Part of a small language model's weights.
Training: a variant of SOAP for these matrices, 4398 steps.
Each number is 200 + 40 x the weight over its row's rms, rounded and kept within 0 to 999. Layers, rows and columns count from 0. The size before them is the row's rms in percent of the matrix's.

# k: layer 3 attention key, 128x128, rms 0.056, rows 24-50, columns 0-127
# q: layer 3 attention query, 128x128, rms 0.056, rows 25-51, columns 0-127
k24,105,137,225,149,166,161,237,166,160,190,127,290,164,196,230,287,219,235,216,195,243,205,156,216,273,219,174,155,190,170,169,242,215,172,217,140,238,244,166,223,211,168,216,222,201,191,151,206,163,288,166,206,151,103,216,250,196,264,174,226,197,207,223,170,184,158,193,173,133,132,191,184,253,222,215,138,205,238,131,234,163,176,122,135,168,177,207,179,245,220,199,203,196,148,155,140,202,184,179,180,238,232,210,155,201,211,219,176,290,155,191,304,254,231,180,151,220,200,202,188,180,204,147,209,109,216,200,177,260
q25,110,146,174,154,145,222,145,191,163,248,240,175,246,154,199,178,199,163,192,137,211,190,244,168,200,150,278,207,249,179,234,158,133,200,185,168,128,185,299,219,209,208,232,234,173,144,227,169,217,199,251,140,154,247,202,163,208,256,234,205,221,250,227,119,217,313,193,155,250,143,234,249,156,203,214,230,171,246,248,134,225,241,191,169,140,179,228,194,150,211,235,185,179,200,209,249,235,204,222,279,224,229,185,158,135,160,214,243,209,244,191,252,251,201,123,263,213,205,227,155,206,254,194,191,242,206,130,160,206
k25,113,224,172,188,216,167,163,222,143,210,220,194,185,253,175,205,212,247,182,183,237,213,211,193,255,207,239,198,173,168,206,111,193,173,182,161,165,177,294,265,288,180,249,209,196,145,186,224,233,239,276,178,188,204,176,179,208,270,250,164,234,241,151,121,192,308,171,172,243,206,183,257,210,262,203,230,231,240,225,99,287,191,200,175,176,183,194,207,185,195,170,184,196,185,167,235,251,183,258,318,165,187,267,203,170,141,220,221,188,238,196,260,199,220,152,198,157,244,210,129,198,226,232,123,230,168,150,238,199
q26,107,80,149,171,299,143,164,236,259,230,189,167,162,136,249,253,233,205,179,175,233,207,152,221,208,244,155,256,178,215,194,208,186,248,246,250,199,205,111,263,222,150,208,230,196,240,232,215,298,222,175,131,227,149,103,181,208,165,152,215,202,194,156,246,157,213,212,200,216,219,200,177,264,190,292,158,155,168,168,186,160,191,161,191,200,224,224,188,161,216,185,178,221,185,269,208,148,196,164,269,233,210,196,174,176,192,247,167,129,246,132,199,166,256,247,206,145,245,217,187,211,228,244,235,190,212,183,204,238
k26,115,128,150,218,192,142,152,187,234,218,204,177,192,162,225,240,261,238,166,148,261,203,248,216,144,272,251,228,212,215,224,189,202,306,176,167,256,185,206,217,147,183,235,182,233,192,228,179,222,228,206,231,203,129,194,202,219,172,202,161,161,231,173,242,134,214,196,170,148,204,276,157,231,162,244,177,149,238,214,150,117,167,154,195,204,256,219,206,116,189,283,177,240,151,223,174,135,199,162,211,177,216,245,127,177,192,244,231,220,245,104,150,199,211,200,183,201,270,153,152,225,296,203,166,194,245,171,234,225
q27,104,136,220,144,243,203,228,233,269,149,166,252,215,192,266,211,272,169,169,171,171,175,252,152,220,187,224,200,278,214,225,176,258,247,178,181,260,152,241,175,200,264,215,177,238,206,199,221,193,251,234,125,229,241,186,124,228,173,224,233,215,256,213,266,175,197,270,132,173,166,161,183,178,131,158,229,213,161,151,202,230,167,185,210,173,183,278,256,164,185,160,246,182,245,219,152,161,203,213,213,199,247,228,146,258,185,277,155,195,192,130,245,211,210,232,290,183,185,245,243,155,158,146,249,159,203,261,186,186
k27,100,242,234,164,197,191,243,164,253,194,186,201,231,216,215,160,264,198,154,173,238,179,219,207,234,221,253,257,196,189,192,152,229,216,134,220,218,150,220,174,239,199,256,148,172,164,245,132,194,125,251,116,210,242,231,222,238,202,177,210,178,167,209,189,170,167,275,217,172,164,196,178,132,233,233,213,247,178,157,188,145,115,194,188,206,219,247,156,247,246,129,211,167,241,162,191,150,223,148,227,186,211,149,199,246,206,213,216,189,256,209,202,211,190,120,260,185,200,131,116,153,256,119,185,206,257,145,325,172
q28,099,160,204,151,242,187,187,105,216,246,156,188,171,175,249,248,260,217,191,211,239,192,158,196,204,156,205,183,206,213,226,144,236,141,218,173,168,249,124,154,252,190,229,233,237,189,168,246,238,176,207,241,176,202,146,99,133,213,179,177,210,240,279,287,106,212,259,228,112,211,182,215,200,167,188,202,197,196,172,166,121,246,182,185,268,161,162,253,125,153,193,197,157,254,226,181,162,267,172,168,217,283,245,184,168,183,190,223,200,186,256,155,181,174,109,193,209,225,210,213,208,239,179,177,240,189,201,148,189
k28,094,199,238,133,223,169,178,179,204,176,161,178,204,185,163,208,218,174,199,155,208,225,175,242,195,238,218,150,210,269,189,171,208,158,264,186,180,150,220,157,208,199,214,223,231,284,171,167,140,241,180,211,154,177,193,214,174,210,154,205,187,268,224,223,240,176,233,256,135,211,98,166,255,214,150,117,218,224,226,185,163,208,214,168,192,214,119,273,160,195,299,214,171,203,209,202,98,326,183,194,245,247,230,178,173,206,223,148,208,116,224,175,192,170,118,249,213,268,233,168,173,260,191,161,257,211,183,240,190
q29,110,270,157,275,170,183,243,212,141,146,183,221,257,180,187,210,225,161,152,227,150,162,187,271,151,197,230,132,265,240,154,219,281,169,180,236,198,183,146,125,216,193,201,156,168,187,191,187,205,158,143,219,180,183,224,188,210,194,195,208,156,246,103,196,246,239,166,167,155,173,216,276,208,161,200,156,153,267,191,199,256,267,213,252,199,151,187,181,238,143,228,166,196,215,301,151,145,238,162,237,127,173,262,177,181,220,192,180,224,276,242,144,206,203,167,234,177,265,202,228,151,186,227,172,199,160,171,146,192
k29,110,203,241,190,213,219,297,192,230,179,209,186,199,168,117,211,213,227,152,260,191,165,200,194,241,260,197,163,238,197,220,220,274,199,189,221,203,183,203,184,239,226,221,198,196,228,193,230,141,129,134,199,184,223,153,188,188,203,185,183,193,208,146,232,242,274,207,163,178,154,300,231,188,196,229,151,141,220,162,169,305,313,163,180,205,165,199,215,269,132,262,187,184,217,190,145,194,201,173,223,190,188,282,237,171,163,209,205,228,217,307,210,180,188,231,260,282,237,206,114,163,202,177,208,123,219,158,141,199
q30,101,166,256,287,249,150,174,149,185,199,207,142,210,243,270,213,153,208,165,144,206,256,234,188,175,210,228,197,173,185,148,189,252,182,217,125,206,154,250,243,214,217,147,156,166,98,214,143,254,158,169,246,191,192,249,144,169,179,218,195,200,186,199,202,195,213,186,166,205,176,237,158,142,236,178,229,281,196,236,219,134,218,255,102,161,186,195,188,154,184,197,175,144,189,243,227,194,246,260,229,211,172,227,168,184,224,181,224,206,217,230,183,234,287,178,165,142,229,143,167,289,221,196,143,100,175,224,129,212
k30,104,144,277,286,192,175,149,160,210,137,244,192,190,214,223,234,140,190,197,163,208,236,261,199,231,198,230,144,187,191,210,197,239,158,246,189,164,142,210,258,189,254,168,200,197,130,193,158,226,220,216,190,254,214,184,148,158,258,131,150,188,209,178,156,159,189,203,180,239,187,132,127,178,205,198,263,209,147,211,169,188,172,277,135,171,130,161,172,159,202,238,82,192,223,189,164,191,264,248,287,152,240,246,184,254,156,173,222,147,181,237,213,213,192,274,207,191,233,215,161,201,184,202,223,134,191,131,165,231
q31,101,279,280,266,242,220,232,226,248,274,181,252,181,187,158,191,190,139,172,244,193,211,123,161,173,151,206,205,169,233,180,256,161,216,147,219,191,244,198,236,269,240,166,232,153,206,169,202,156,249,200,180,221,120,245,201,171,259,240,215,122,151,203,191,229,170,243,229,201,154,180,199,166,190,248,183,220,172,245,250,177,116,230,227,177,159,244,188,263,225,191,192,198,164,235,175,191,206,247,163,177,226,247,235,179,162,170,276,135,197,268,226,154,303,216,268,177,212,228,188,193,164,291,185,204,173,170,134,196
k31,099,217,286,209,252,203,209,203,209,267,153,186,234,178,158,248,228,144,166,213,193,208,151,217,160,151,228,187,189,207,196,194,157,247,190,205,213,273,160,239,254,191,202,185,125,216,174,208,164,159,231,202,174,102,197,169,159,224,224,174,152,109,168,178,179,241,213,246,169,189,249,253,168,186,174,174,179,155,211,288,139,151,158,233,176,139,187,160,194,186,219,260,173,125,222,143,246,240,194,176,162,178,254,208,163,298,179,288,166,193,258,203,172,301,201,253,210,212,210,177,183,159,295,212,196,155,211,166,197
q32,080,237,120,138,195,223,243,235,188,184,150,238,131,247,211,208,234,181,128,243,158,159,209,230,195,210,277,233,138,215,169,187,121,254,206,204,209,160,250,163,169,174,189,162,237,272,153,257,192,268,293,173,202,179,157,234,187,129,195,176,231,250,215,235,171,242,162,288,162,232,169,220,196,205,169,180,202,135,200,178,182,121,199,205,205,234,150,165,199,211,212,182,193,100,138,218,199,174,194,178,207,284,192,171,187,220,144,174,218,196,185,110,268,223,202,248,163,225,292,238,208,157,209,190,205,220,206,186,157
k32,082,132,163,230,214,201,135,172,239,292,157,216,192,145,163,220,184,188,153,209,238,196,129,215,213,155,174,239,179,176,261,212,167,192,265,218,259,234,199,175,192,196,116,152,211,134,261,198,250,218,230,191,189,141,191,192,107,236,214,246,197,246,225,196,241,185,168,192,132,231,111,177,178,223,198,269,208,195,252,143,136,180,186,208,157,180,230,274,127,231,217,131,181,225,200,184,224,213,218,129,188,228,191,201,159,185,213,185,174,166,266,195,209,157,97,198,182,223,255,197,205,251,124,257,159,190,198,144,149
q33,092,235,217,263,185,122,172,277,196,237,182,151,202,228,243,186,216,189,248,200,219,175,168,172,230,210,245,232,203,215,252,214,171,204,174,291,239,227,208,287,162,167,218,256,193,243,196,158,198,233,225,147,154,236,213,238,220,172,196,290,216,218,312,221,159,176,181,151,212,154,180,164,241,264,157,147,199,181,196,145,199,237,157,220,207,181,195,260,183,203,278,185,229,147,157,241,218,230,96,160,247,238,132,136,163,170,198,187,206,228,241,218,124,211,255,156,214,229,240,176,158,250,163,169,200,200,251,237,267
k33,085,202,239,160,172,218,211,172,147,226,166,213,242,187,229,291,274,185,124,254,246,174,182,203,187,209,211,213,203,248,215,171,166,179,252,281,213,138,206,264,219,220,197,200,259,197,225,237,193,185,251,188,153,83,166,255,113,207,320,148,210,193,190,175,170,145,238,219,271,222,183,179,202,231,253,234,246,163,233,230,206,158,212,201,189,167,281,186,153,167,184,159,186,240,207,171,158,278,209,191,193,198,189,249,264,142,147,200,231,162,239,224,146,181,185,212,215,227,253,205,229,250,234,180,154,140,243,232,157
q34,083,232,142,190,101,207,180,172,151,239,216,190,263,167,240,159,160,147,220,207,171,197,219,253,185,210,188,207,164,160,230,201,156,285,173,242,188,216,246,224,161,173,234,158,171,213,158,198,257,149,183,182,156,223,245,222,215,135,265,151,141,219,223,203,229,228,251,230,277,172,230,217,243,219,193,265,242,197,178,147,218,254,154,114,229,225,252,228,232,234,255,200,216,261,167,225,157,250,173,158,94,185,229,168,177,254,254,253,206,169,199,146,152,190,253,240,118,238,206,142,207,212,200,199,175,120,210,199,163
k34,082,205,226,198,183,250,178,195,294,184,185,206,224,113,188,148,122,217,273,150,258,231,166,217,131,224,273,241,227,248,140,168,221,177,298,217,169,232,153,236,184,246,225,238,158,108,177,141,230,194,161,132,150,156,174,165,207,253,291,209,184,165,210,194,217,182,89,215,191,190,234,135,232,207,234,212,205,169,235,188,165,147,201,203,175,145,173,205,210,219,189,153,137,242,172,164,147,158,230,281,205,158,238,227,202,198,222,169,232,169,195,210,161,169,200,229,273,247,157,196,171,235,205,209,205,167,187,216,177
q35,083,195,158,104,126,171,237,158,218,160,190,201,187,153,233,192,235,234,219,192,212,221,250,188,230,221,153,212,264,146,208,216,216,195,192,153,150,206,268,195,211,215,154,97,215,169,198,211,211,185,222,164,175,269,226,258,160,204,254,136,159,173,175,242,195,176,119,206,256,203,247,165,125,170,219,198,98,205,241,195,183,180,200,175,205,82,269,140,202,195,181,218,242,250,170,221,218,168,184,193,214,222,234,209,226,211,271,158,150,204,218,170,227,257,288,248,120,200,184,209,197,219,257,235,143,210,183,202,127
k35,076,166,221,196,221,163,151,217,215,271,211,185,231,245,226,181,209,256,135,179,187,122,204,215,179,270,262,233,201,208,140,194,201,227,248,238,253,265,181,145,253,199,270,229,112,213,225,173,181,156,193,167,106,228,144,224,147,177,214,242,154,209,149,176,213,248,198,179,132,219,168,209,256,254,268,212,194,221,205,197,125,201,212,180,225,169,256,190,222,221,224,155,158,148,201,251,287,188,187,213,195,180,182,189,126,227,225,184,244,187,294,180,246,213,185,192,298,214,233,240,238,219,163,255,186,239,147,264,234
q36,088,158,179,190,191,230,244,193,205,249,225,181,225,154,163,184,198,206,205,185,218,203,233,200,223,217,131,148,191,204,181,242,182,247,257,207,167,212,195,145,142,225,264,185,260,243,213,205,244,189,174,200,279,275,166,95,254,257,207,144,164,251,161,261,179,206,196,193,261,223,191,167,277,204,184,273,127,178,198,205,211,247,230,226,208,164,198,263,220,164,210,160,171,178,207,253,168,227,288,181,233,124,234,122,220,85,176,159,227,217,155,203,207,218,227,166,272,146,200,109,175,222,255,223,149,205,229,186,222
k36,094,154,223,270,195,193,200,152,174,157,193,212,272,148,186,192,204,218,199,162,222,146,158,251,244,195,268,253,180,231,237,215,152,138,289,121,191,177,210,190,245,176,177,190,192,129,161,175,194,199,226,221,259,193,192,218,151,239,225,194,194,304,209,152,242,236,195,306,163,203,182,190,222,192,223,221,242,184,190,187,181,162,141,177,51,245,234,128,169,236,192,124,158,230,212,183,266,189,162,197,170,218,190,248,149,181,217,261,241,190,209,190,165,158,221,165,186,252,145,159,184,229,207,262,237,198,235,189,238
q37,087,193,237,161,145,195,212,236,177,254,202,207,199,173,165,265,188,228,204,202,232,236,191,195,178,190,162,195,166,286,259,205,194,163,155,225,165,199,212,200,189,192,193,167,228,189,183,160,186,245,269,169,140,142,161,168,167,222,153,213,173,267,248,219,250,247,250,102,206,167,168,241,176,209,177,204,235,295,210,180,270,196,190,283,148,172,102,208,210,211,269,257,206,175,176,214,224,191,244,103,162,226,210,211,252,209,231,127,234,114,151,219,222,189,161,240,169,233,223,227,180,134,202,227,287,154,278,177,178
k37,077,207,206,183,212,134,175,318,150,210,183,215,233,222,144,206,233,119,249,189,203,190,119,178,202,227,154,173,177,239,175,218,200,174,236,165,228,119,191,210,240,241,226,160,226,195,257,279,196,268,180,204,253,225,307,170,166,200,172,180,207,218,324,253,154,197,213,219,158,230,235,256,193,225,207,250,221,179,171,216,186,275,207,209,183,202,187,236,211,217,251,300,234,232,256,239,189,158,242,225,225,193,205,150,237,244,182,239,153,210,141,178,172,231,208,209,160,157,222,266,189,256,216,203,270,255,229,203,236
q38,086,229,208,241,161,173,232,134,214,161,195,263,222,259,179,167,259,206,218,248,213,162,181,211,201,192,158,193,266,241,114,311,284,204,180,171,201,179,215,145,187,246,250,212,128,285,226,203,224,160,187,244,203,100,178,172,161,201,218,99,157,213,139,183,189,178,173,231,192,237,225,217,212,230,246,223,144,205,141,195,185,179,244,198,292,177,129,248,203,197,201,150,199,173,116,279,194,154,263,239,208,136,218,199,173,108,236,192,178,225,178,200,264,174,188,185,214,160,186,179,191,191,193,201,177,179,202,196,199
k38,078,160,248,158,222,219,234,120,200,140,226,222,183,196,193,196,244,199,230,192,179,216,229,128,197,243,229,268,196,118,182,221,168,199,240,191,239,183,237,182,258,195,144,223,193,219,125,245,191,227,163,199,180,196,246,144,147,159,173,194,194,140,224,152,206,199,249,299,246,148,202,186,229,125,206,210,122,194,250,248,157,161,206,223,176,195,224,265,176,256,175,201,234,173,196,197,161,252,174,242,165,216,122,198,218,107,144,205,186,138,146,260,227,209,172,137,182,169,101,202,213,143,233,228,199,246,250,131,235
q39,091,187,237,176,195,211,147,245,254,212,218,177,167,177,195,157,228,199,195,233,133,182,184,174,196,257,215,263,290,200,143,228,168,184,263,185,196,196,180,173,241,186,256,255,161,284,204,162,255,285,220,260,179,121,222,116,199,217,224,214,198,239,214,113,170,146,190,182,201,213,216,147,295,246,154,120,160,186,205,229,232,202,211,255,233,234,219,178,198,144,191,195,236,136,156,232,155,161,223,183,218,167,154,196,217,208,194,173,224,204,156,265,228,111,177,234,220,142,146,225,115,130,182,199,245,221,201,234,237
k39,100,226,212,216,215,164,255,207,206,172,240,239,193,198,194,275,185,261,278,201,289,151,237,206,255,260,183,186,150,235,171,148,220,168,152,161,217,183,220,226,229,166,175,251,212,237,195,253,182,212,218,261,210,118,150,207,142,207,215,158,218,190,256,138,184,226,136,142,197,272,239,206,189,206,250,270,261,155,205,245,222,180,203,162,202,208,121,206,164,236,198,228,288,214,214,198,225,233,151,277,207,244,193,174,188,161,215,294,183,147,233,171,165,221,212,129,138,257,194,181,146,167,279,170,157,191,226,242,230
q40,101,161,221,221,156,216,310,203,179,180,150,226,175,168,171,289,179,169,209,203,223,159,208,237,200,174,220,196,202,208,288,200,276,228,275,194,208,225,264,181,112,194,181,217,234,151,203,301,282,180,195,198,222,162,152,187,169,175,170,165,224,181,152,269,219,187,249,222,185,206,237,211,141,205,233,151,151,137,205,135,209,145,207,261,205,213,142,253,212,240,277,144,202,258,269,181,174,207,216,187,194,194,170,227,162,215,219,212,166,214,156,254,289,131,201,146,185,119,221,205,205,185,216,216,178,235,222,167,145
k40,100,182,256,214,202,178,141,174,150,173,146,232,105,231,193,236,246,199,246,254,195,220,192,217,245,192,199,253,178,202,187,219,169,198,183,171,238,243,245,147,177,176,202,108,238,239,303,205,204,125,229,111,173,186,144,135,171,211,164,207,201,172,260,216,193,263,216,234,162,160,171,214,169,113,198,220,243,235,149,196,201,207,195,178,180,244,202,187,261,271,208,157,161,149,237,193,206,247,199,141,182,222,196,184,232,166,227,264,190,200,127,178,254,270,259,156,173,208,245,216,292,193,219,214,243,145,183,283,212
q41,083,239,253,174,178,213,210,262,155,196,214,253,158,194,133,247,255,251,210,258,212,218,207,259,225,187,158,225,125,251,225,238,259,217,192,154,212,260,284,150,251,244,210,151,176,237,208,187,197,191,166,276,232,148,214,228,212,222,240,153,203,209,183,178,174,167,202,204,149,262,199,232,161,175,169,175,172,192,237,228,272,253,225,201,175,146,157,190,237,152,183,296,188,153,161,186,211,192,237,163,147,277,167,247,245,192,241,202,148,192,238,218,276,186,137,222,93,275,209,191,230,156,192,172,210,211,285,198,178
k41,092,217,213,221,241,200,262,254,212,128,198,265,249,194,196,150,256,241,167,184,196,226,260,160,219,217,134,198,224,213,169,172,200,175,183,125,209,63,171,283,156,194,212,177,247,251,226,259,86,247,269,215,224,207,206,171,176,218,152,221,203,305,141,247,196,255,196,240,214,189,199,170,192,201,266,169,190,247,212,215,216,212,145,224,209,209,179,184,171,235,270,192,169,207,192,192,98,238,176,232,240,237,212,183,151,183,127,256,223,141,219,216,160,155,189,200,187,220,199,147,155,213,227,142,178,178,172,191,188
q42,100,264,234,189,189,247,154,276,183,197,242,188,217,156,258,213,242,162,191,226,213,175,199,209,208,153,205,179,204,180,225,269,185,199,211,158,203,241,209,239,316,120,154,259,259,204,206,206,211,226,246,229,173,157,202,185,200,166,110,248,196,233,205,155,198,208,121,314,164,267,202,129,208,142,207,131,200,189,181,177,190,227,107,211,188,188,207,180,197,209,211,211,259,165,203,189,200,172,190,218,272,201,256,220,245,229,233,282,132,118,251,213,241,165,198,213,118,242,201,237,201,150,226,223,211,170,208,178,267
k42,090,155,231,274,228,227,148,193,195,270,286,247,170,213,186,215,249,187,254,236,298,212,205,165,167,188,232,167,216,238,222,147,204,165,137,246,154,248,255,168,287,192,181,192,238,206,207,191,230,198,181,287,165,205,195,241,158,283,201,149,231,168,186,165,155,232,212,205,163,168,291,137,210,246,223,195,284,215,215,181,227,220,174,231,139,229,284,253,190,248,251,129,249,186,237,177,203,175,202,257,206,298,179,185,186,211,176,234,159,210,232,205,211,177,224,216,183,145,149,199,133,187,224,240,213,262,181,195,209
q43,106,239,227,237,219,162,234,187,224,239,145,238,157,157,200,296,191,180,216,137,260,146,183,208,172,189,163,166,127,239,214,221,170,192,146,223,251,190,194,232,139,199,176,189,174,251,141,207,218,204,258,279,248,272,217,246,180,150,162,160,300,210,151,209,201,209,170,229,143,275,149,191,172,247,239,203,252,204,195,228,158,204,215,177,276,212,175,189,141,127,223,209,249,285,166,197,137,260,165,244,134,268,172,134,235,182,185,204,130,173,242,193,191,258,260,221,208,170,214,175,219,171,211,218,195,211,234,197,232
k43,096,218,193,222,128,248,208,273,138,219,289,218,184,210,198,234,200,178,212,197,179,174,195,161,270,197,171,183,239,154,227,278,195,242,194,213,226,159,202,222,132,241,192,201,270,153,199,266,260,319,244,239,237,185,192,135,212,256,246,172,169,193,189,154,170,172,221,167,202,152,142,248,179,234,183,198,154,245,245,277,166,159,209,199,249,154,120,151,116,154,184,230,245,216,176,255,163,196,177,150,178,203,211,188,216,165,231,175,200,227,210,138,199,238,238,141,221,196,179,173,125,199,190,230,124,272,214,165,170
q44,091,161,211,234,185,237,145,250,185,239,172,261,198,161,122,217,146,199,221,173,231,149,141,154,210,125,185,197,183,205,264,150,171,279,155,231,224,261,239,168,195,155,296,174,220,238,168,248,225,264,196,172,202,219,227,201,202,218,198,199,285,189,189,216,132,184,228,156,165,138,186,277,225,185,213,198,157,237,187,187,241,168,283,173,215,186,164,190,182,243,153,259,213,232,180,170,271,211,151,232,185,193,132,165,238,204,201,196,183,239,234,285,203,145,261,115,253,273,179,194,165,230,210,186,149,231,244,221,251
k44,113,177,217,171,164,146,189,160,254,216,218,166,134,154,163,229,263,241,223,195,186,258,226,168,248,185,175,215,219,76,262,257,183,192,192,218,138,106,238,111,193,185,231,208,289,226,124,249,221,188,229,218,226,158,158,182,250,204,214,193,217,250,208,183,206,276,230,167,200,197,238,183,186,176,189,132,284,186,162,203,242,240,169,199,189,288,185,244,187,237,214,195,232,259,233,241,228,167,228,196,145,243,180,172,189,243,169,228,204,237,276,191,102,225,283,217,157,227,228,151,209,216,198,195,232,191,174,177,226
q45,094,177,145,213,211,187,147,70,282,247,240,184,178,202,255,110,253,210,179,223,257,252,160,208,198,221,203,216,181,219,211,163,219,228,227,209,205,197,217,274,282,220,268,193,188,222,178,209,165,239,248,188,235,206,209,209,252,219,154,192,243,195,230,206,253,234,192,203,213,138,205,161,210,196,198,187,242,215,238,249,178,159,203,223,181,158,250,249,202,133,166,248,240,189,207,240,178,233,221,259,137,212,200,166,149,145,205,144,87,162,171,265,114,187,246,165,209,205,222,207,213,230,217,137,235,282,140,208,267
k45,098,207,177,207,164,169,165,159,197,207,243,134,192,268,251,230,176,190,201,168,179,175,217,145,151,249,214,207,222,130,273,150,192,191,246,216,212,180,178,48,255,232,209,209,204,124,152,164,227,174,165,204,236,275,200,185,194,200,210,193,251,166,229,144,182,173,156,184,161,235,259,169,229,154,222,212,195,126,192,239,110,142,183,220,194,232,237,206,230,168,220,168,232,192,203,259,204,245,141,93,187,204,261,164,104,257,223,152,206,185,196,184,185,181,262,253,211,198,194,205,250,186,251,242,187,135,232,206,175
q46,105,232,265,201,258,197,214,178,179,169,209,179,163,190,229,209,150,184,202,179,236,191,197,259,211,116,233,251,91,244,228,182,275,175,219,237,146,220,163,194,228,256,198,174,173,242,234,176,184,173,153,223,224,234,181,152,227,147,153,243,163,126,225,211,205,214,213,165,240,238,145,204,189,232,162,143,238,182,170,268,179,134,194,179,217,130,178,194,260,155,215,266,161,141,160,200,202,128,219,192,84,219,207,247,171,130,162,151,247,174,188,157,193,174,133,197,240,149,218,144,172,173,217,246,192,207,233,243,111
k46,097,217,172,266,221,270,227,130,155,183,200,200,210,222,216,231,190,164,177,200,229,229,212,188,196,151,143,211,200,237,222,183,138,184,263,216,262,206,176,168,135,184,275,178,132,332,241,149,225,208,206,178,209,216,166,186,215,82,235,264,156,190,185,163,256,137,210,209,270,258,206,189,179,233,243,177,190,149,160,189,222,164,254,138,206,254,304,203,241,186,177,178,158,225,189,189,218,182,192,184,201,183,190,186,229,157,154,176,131,268,178,162,246,223,163,204,262,216,118,195,207,196,260,194,247,216,149,236,220
q47,113,237,219,200,126,303,212,231,250,289,180,206,283,221,145,242,285,156,209,230,228,182,202,217,141,177,200,226,208,226,243,191,212,234,160,204,217,232,217,206,182,102,253,216,219,232,235,215,186,195,239,173,184,249,259,186,183,157,168,154,165,184,174,224,197,220,169,210,120,149,216,225,202,168,215,218,250,180,162,193,230,268,159,242,157,172,161,147,179,198,205,249,256,197,237,169,170,199,132,210,233,157,206,188,184,180,192,237,183,210,178,210,181,194,184,182,193,204,317,165,88,243,218,307,121,229,163,254,186
k47,111,220,242,303,208,170,194,222,243,186,216,140,169,282,165,237,196,205,210,212,235,204,263,199,266,206,158,208,144,208,249,165,268,137,169,215,194,214,275,120,216,200,185,176,194,186,165,160,217,278,207,243,181,252,251,225,175,171,205,130,256,236,188,269,227,205,195,228,198,184,151,223,118,203,181,239,244,233,166,84,296,219,247,195,147,157,152,172,260,187,200,196,242,205,199,160,232,190,187,228,123,207,138,228,130,202,200,130,255,164,206,220,243,202,172,247,143,198,196,177,172,227,232,237,212,233,174,208,200
q48,111,228,128,180,192,273,198,213,223,151,193,224,162,196,165,207,234,154,223,246,175,176,144,213,166,186,245,186,220,188,214,214,191,167,196,197,196,219,160,205,224,119,259,147,260,187,172,232,188,211,188,159,213,196,176,158,158,137,225,196,199,152,231,230,172,201,264,179,151,211,229,137,194,221,194,183,232,153,213,187,120,219,152,204,264,148,138,110,274,173,172,210,210,197,195,173,241,121,244,212,218,251,228,245,172,233,259,197,158,216,265,114,137,169,211,221,181,175,162,122,157,181,67,215,193,213,280,188,123
k48,128,240,210,154,243,190,160,210,227,201,225,164,225,184,209,246,245,130,214,167,178,239,157,234,179,156,220,172,188,268,215,171,147,204,209,218,164,248,190,179,180,202,250,98,174,107,230,245,288,198,279,146,270,270,228,133,244,206,215,142,190,198,180,246,157,207,198,129,201,211,129,245,195,259,226,203,222,158,220,180,212,194,186,179,238,187,248,220,162,199,114,135,186,212,182,205,162,205,244,249,157,230,193,133,182,110,203,223,174,273,97,167,160,201,205,244,128,242,190,195,157,206,164,211,206,211,242,188,209
q49,104,222,275,176,183,236,197,172,205,126,185,187,232,136,199,200,219,249,210,142,206,182,210,136,218,154,253,189,174,181,225,192,149,264,131,147,164,239,151,194,220,198,196,257,236,195,165,132,161,205,186,232,181,141,187,169,184,198,222,212,209,226,203,225,149,203,205,152,256,208,197,245,181,213,230,189,174,183,277,135,133,219,217,165,182,252,137,186,110,252,357,197,188,226,194,156,205,250,141,229,288,263,182,239,164,247,238,214,268,164,268,194,198,184,230,279,201,181,173,166,227,188,237,230,196,249,178,196,200
k49,094,233,215,170,207,252,132,174,157,186,187,251,214,164,176,181,184,218,233,209,197,180,241,252,227,203,205,265,173,195,192,174,238,261,100,136,206,196,183,220,198,200,271,157,195,140,202,100,201,171,211,201,185,234,184,205,242,268,199,188,205,241,171,227,188,200,182,229,221,156,229,305,174,227,234,238,257,222,236,99,205,240,275,163,178,280,171,168,152,154,237,231,249,215,115,170,207,171,239,223,220,259,214,167,133,143,233,245,159,259,172,168,92,230,167,243,171,176,208,196,237,184,243,183,225,245,155,204,211
q50,097,235,186,233,156,197,162,229,235,164,223,222,210,222,120,179,285,219,221,124,190,190,145,207,206,174,206,131,131,286,223,298,202,222,188,202,157,148,227,113,230,191,264,190,213,175,103,209,229,188,204,237,249,139,180,163,187,195,213,167,301,162,198,201,252,182,181,104,136,175,239,170,159,256,211,191,204,200,218,216,200,125,229,226,204,253,170,215,225,271,191,196,212,231,161,171,191,188,184,159,154,201,184,190,155,213,168,201,246,198,169,213,170,198,180,165,203,185,116,135,139,138,219,180,172,173,287,170,172
k50,113,205,176,178,206,224,208,206,266,213,234,211,207,181,188,209,219,178,193,231,166,216,132,217,154,199,213,151,143,287,212,239,229,148,232,250,186,167,234,220,213,141,286,218,204,168,175,286,160,155,140,246,169,144,246,180,155,235,225,147,250,190,198,203,218,143,208,193,182,193,225,167,265,226,185,175,225,180,197,200,176,211,211,230,307,253,178,256,275,205,199,246,160,144,150,207,180,178,153,109,181,181,270,284,187,305,199,194,210,213,236,227,210,238,220,173,213,130,221,149,223,114,173,150,205,150,276,185,216
q51,107,150,165,173,243,175,177,210,177,182,203,170,270,199,210,207,240,161,204,150,130,202,132,285,279,203,213,198,179,234,226,235,174,156,234,175,195,186,226,189,212,259,162,193,180,195,169,177,208,213,192,211,134,191,128,152,159,222,177,137,122,179,260,164,129,266,170,135,188,239,196,297,188,212,221,186,170,249,186,170,236,223,148,174,271,220,155,190,191,175,272,215,193,132,182,153,265,253,276,212,233,228,254,187,116,180,214,214,220,175,233,201,166,211,177,163,298,205,183,114,173,150,245,264,206,209,201,195,204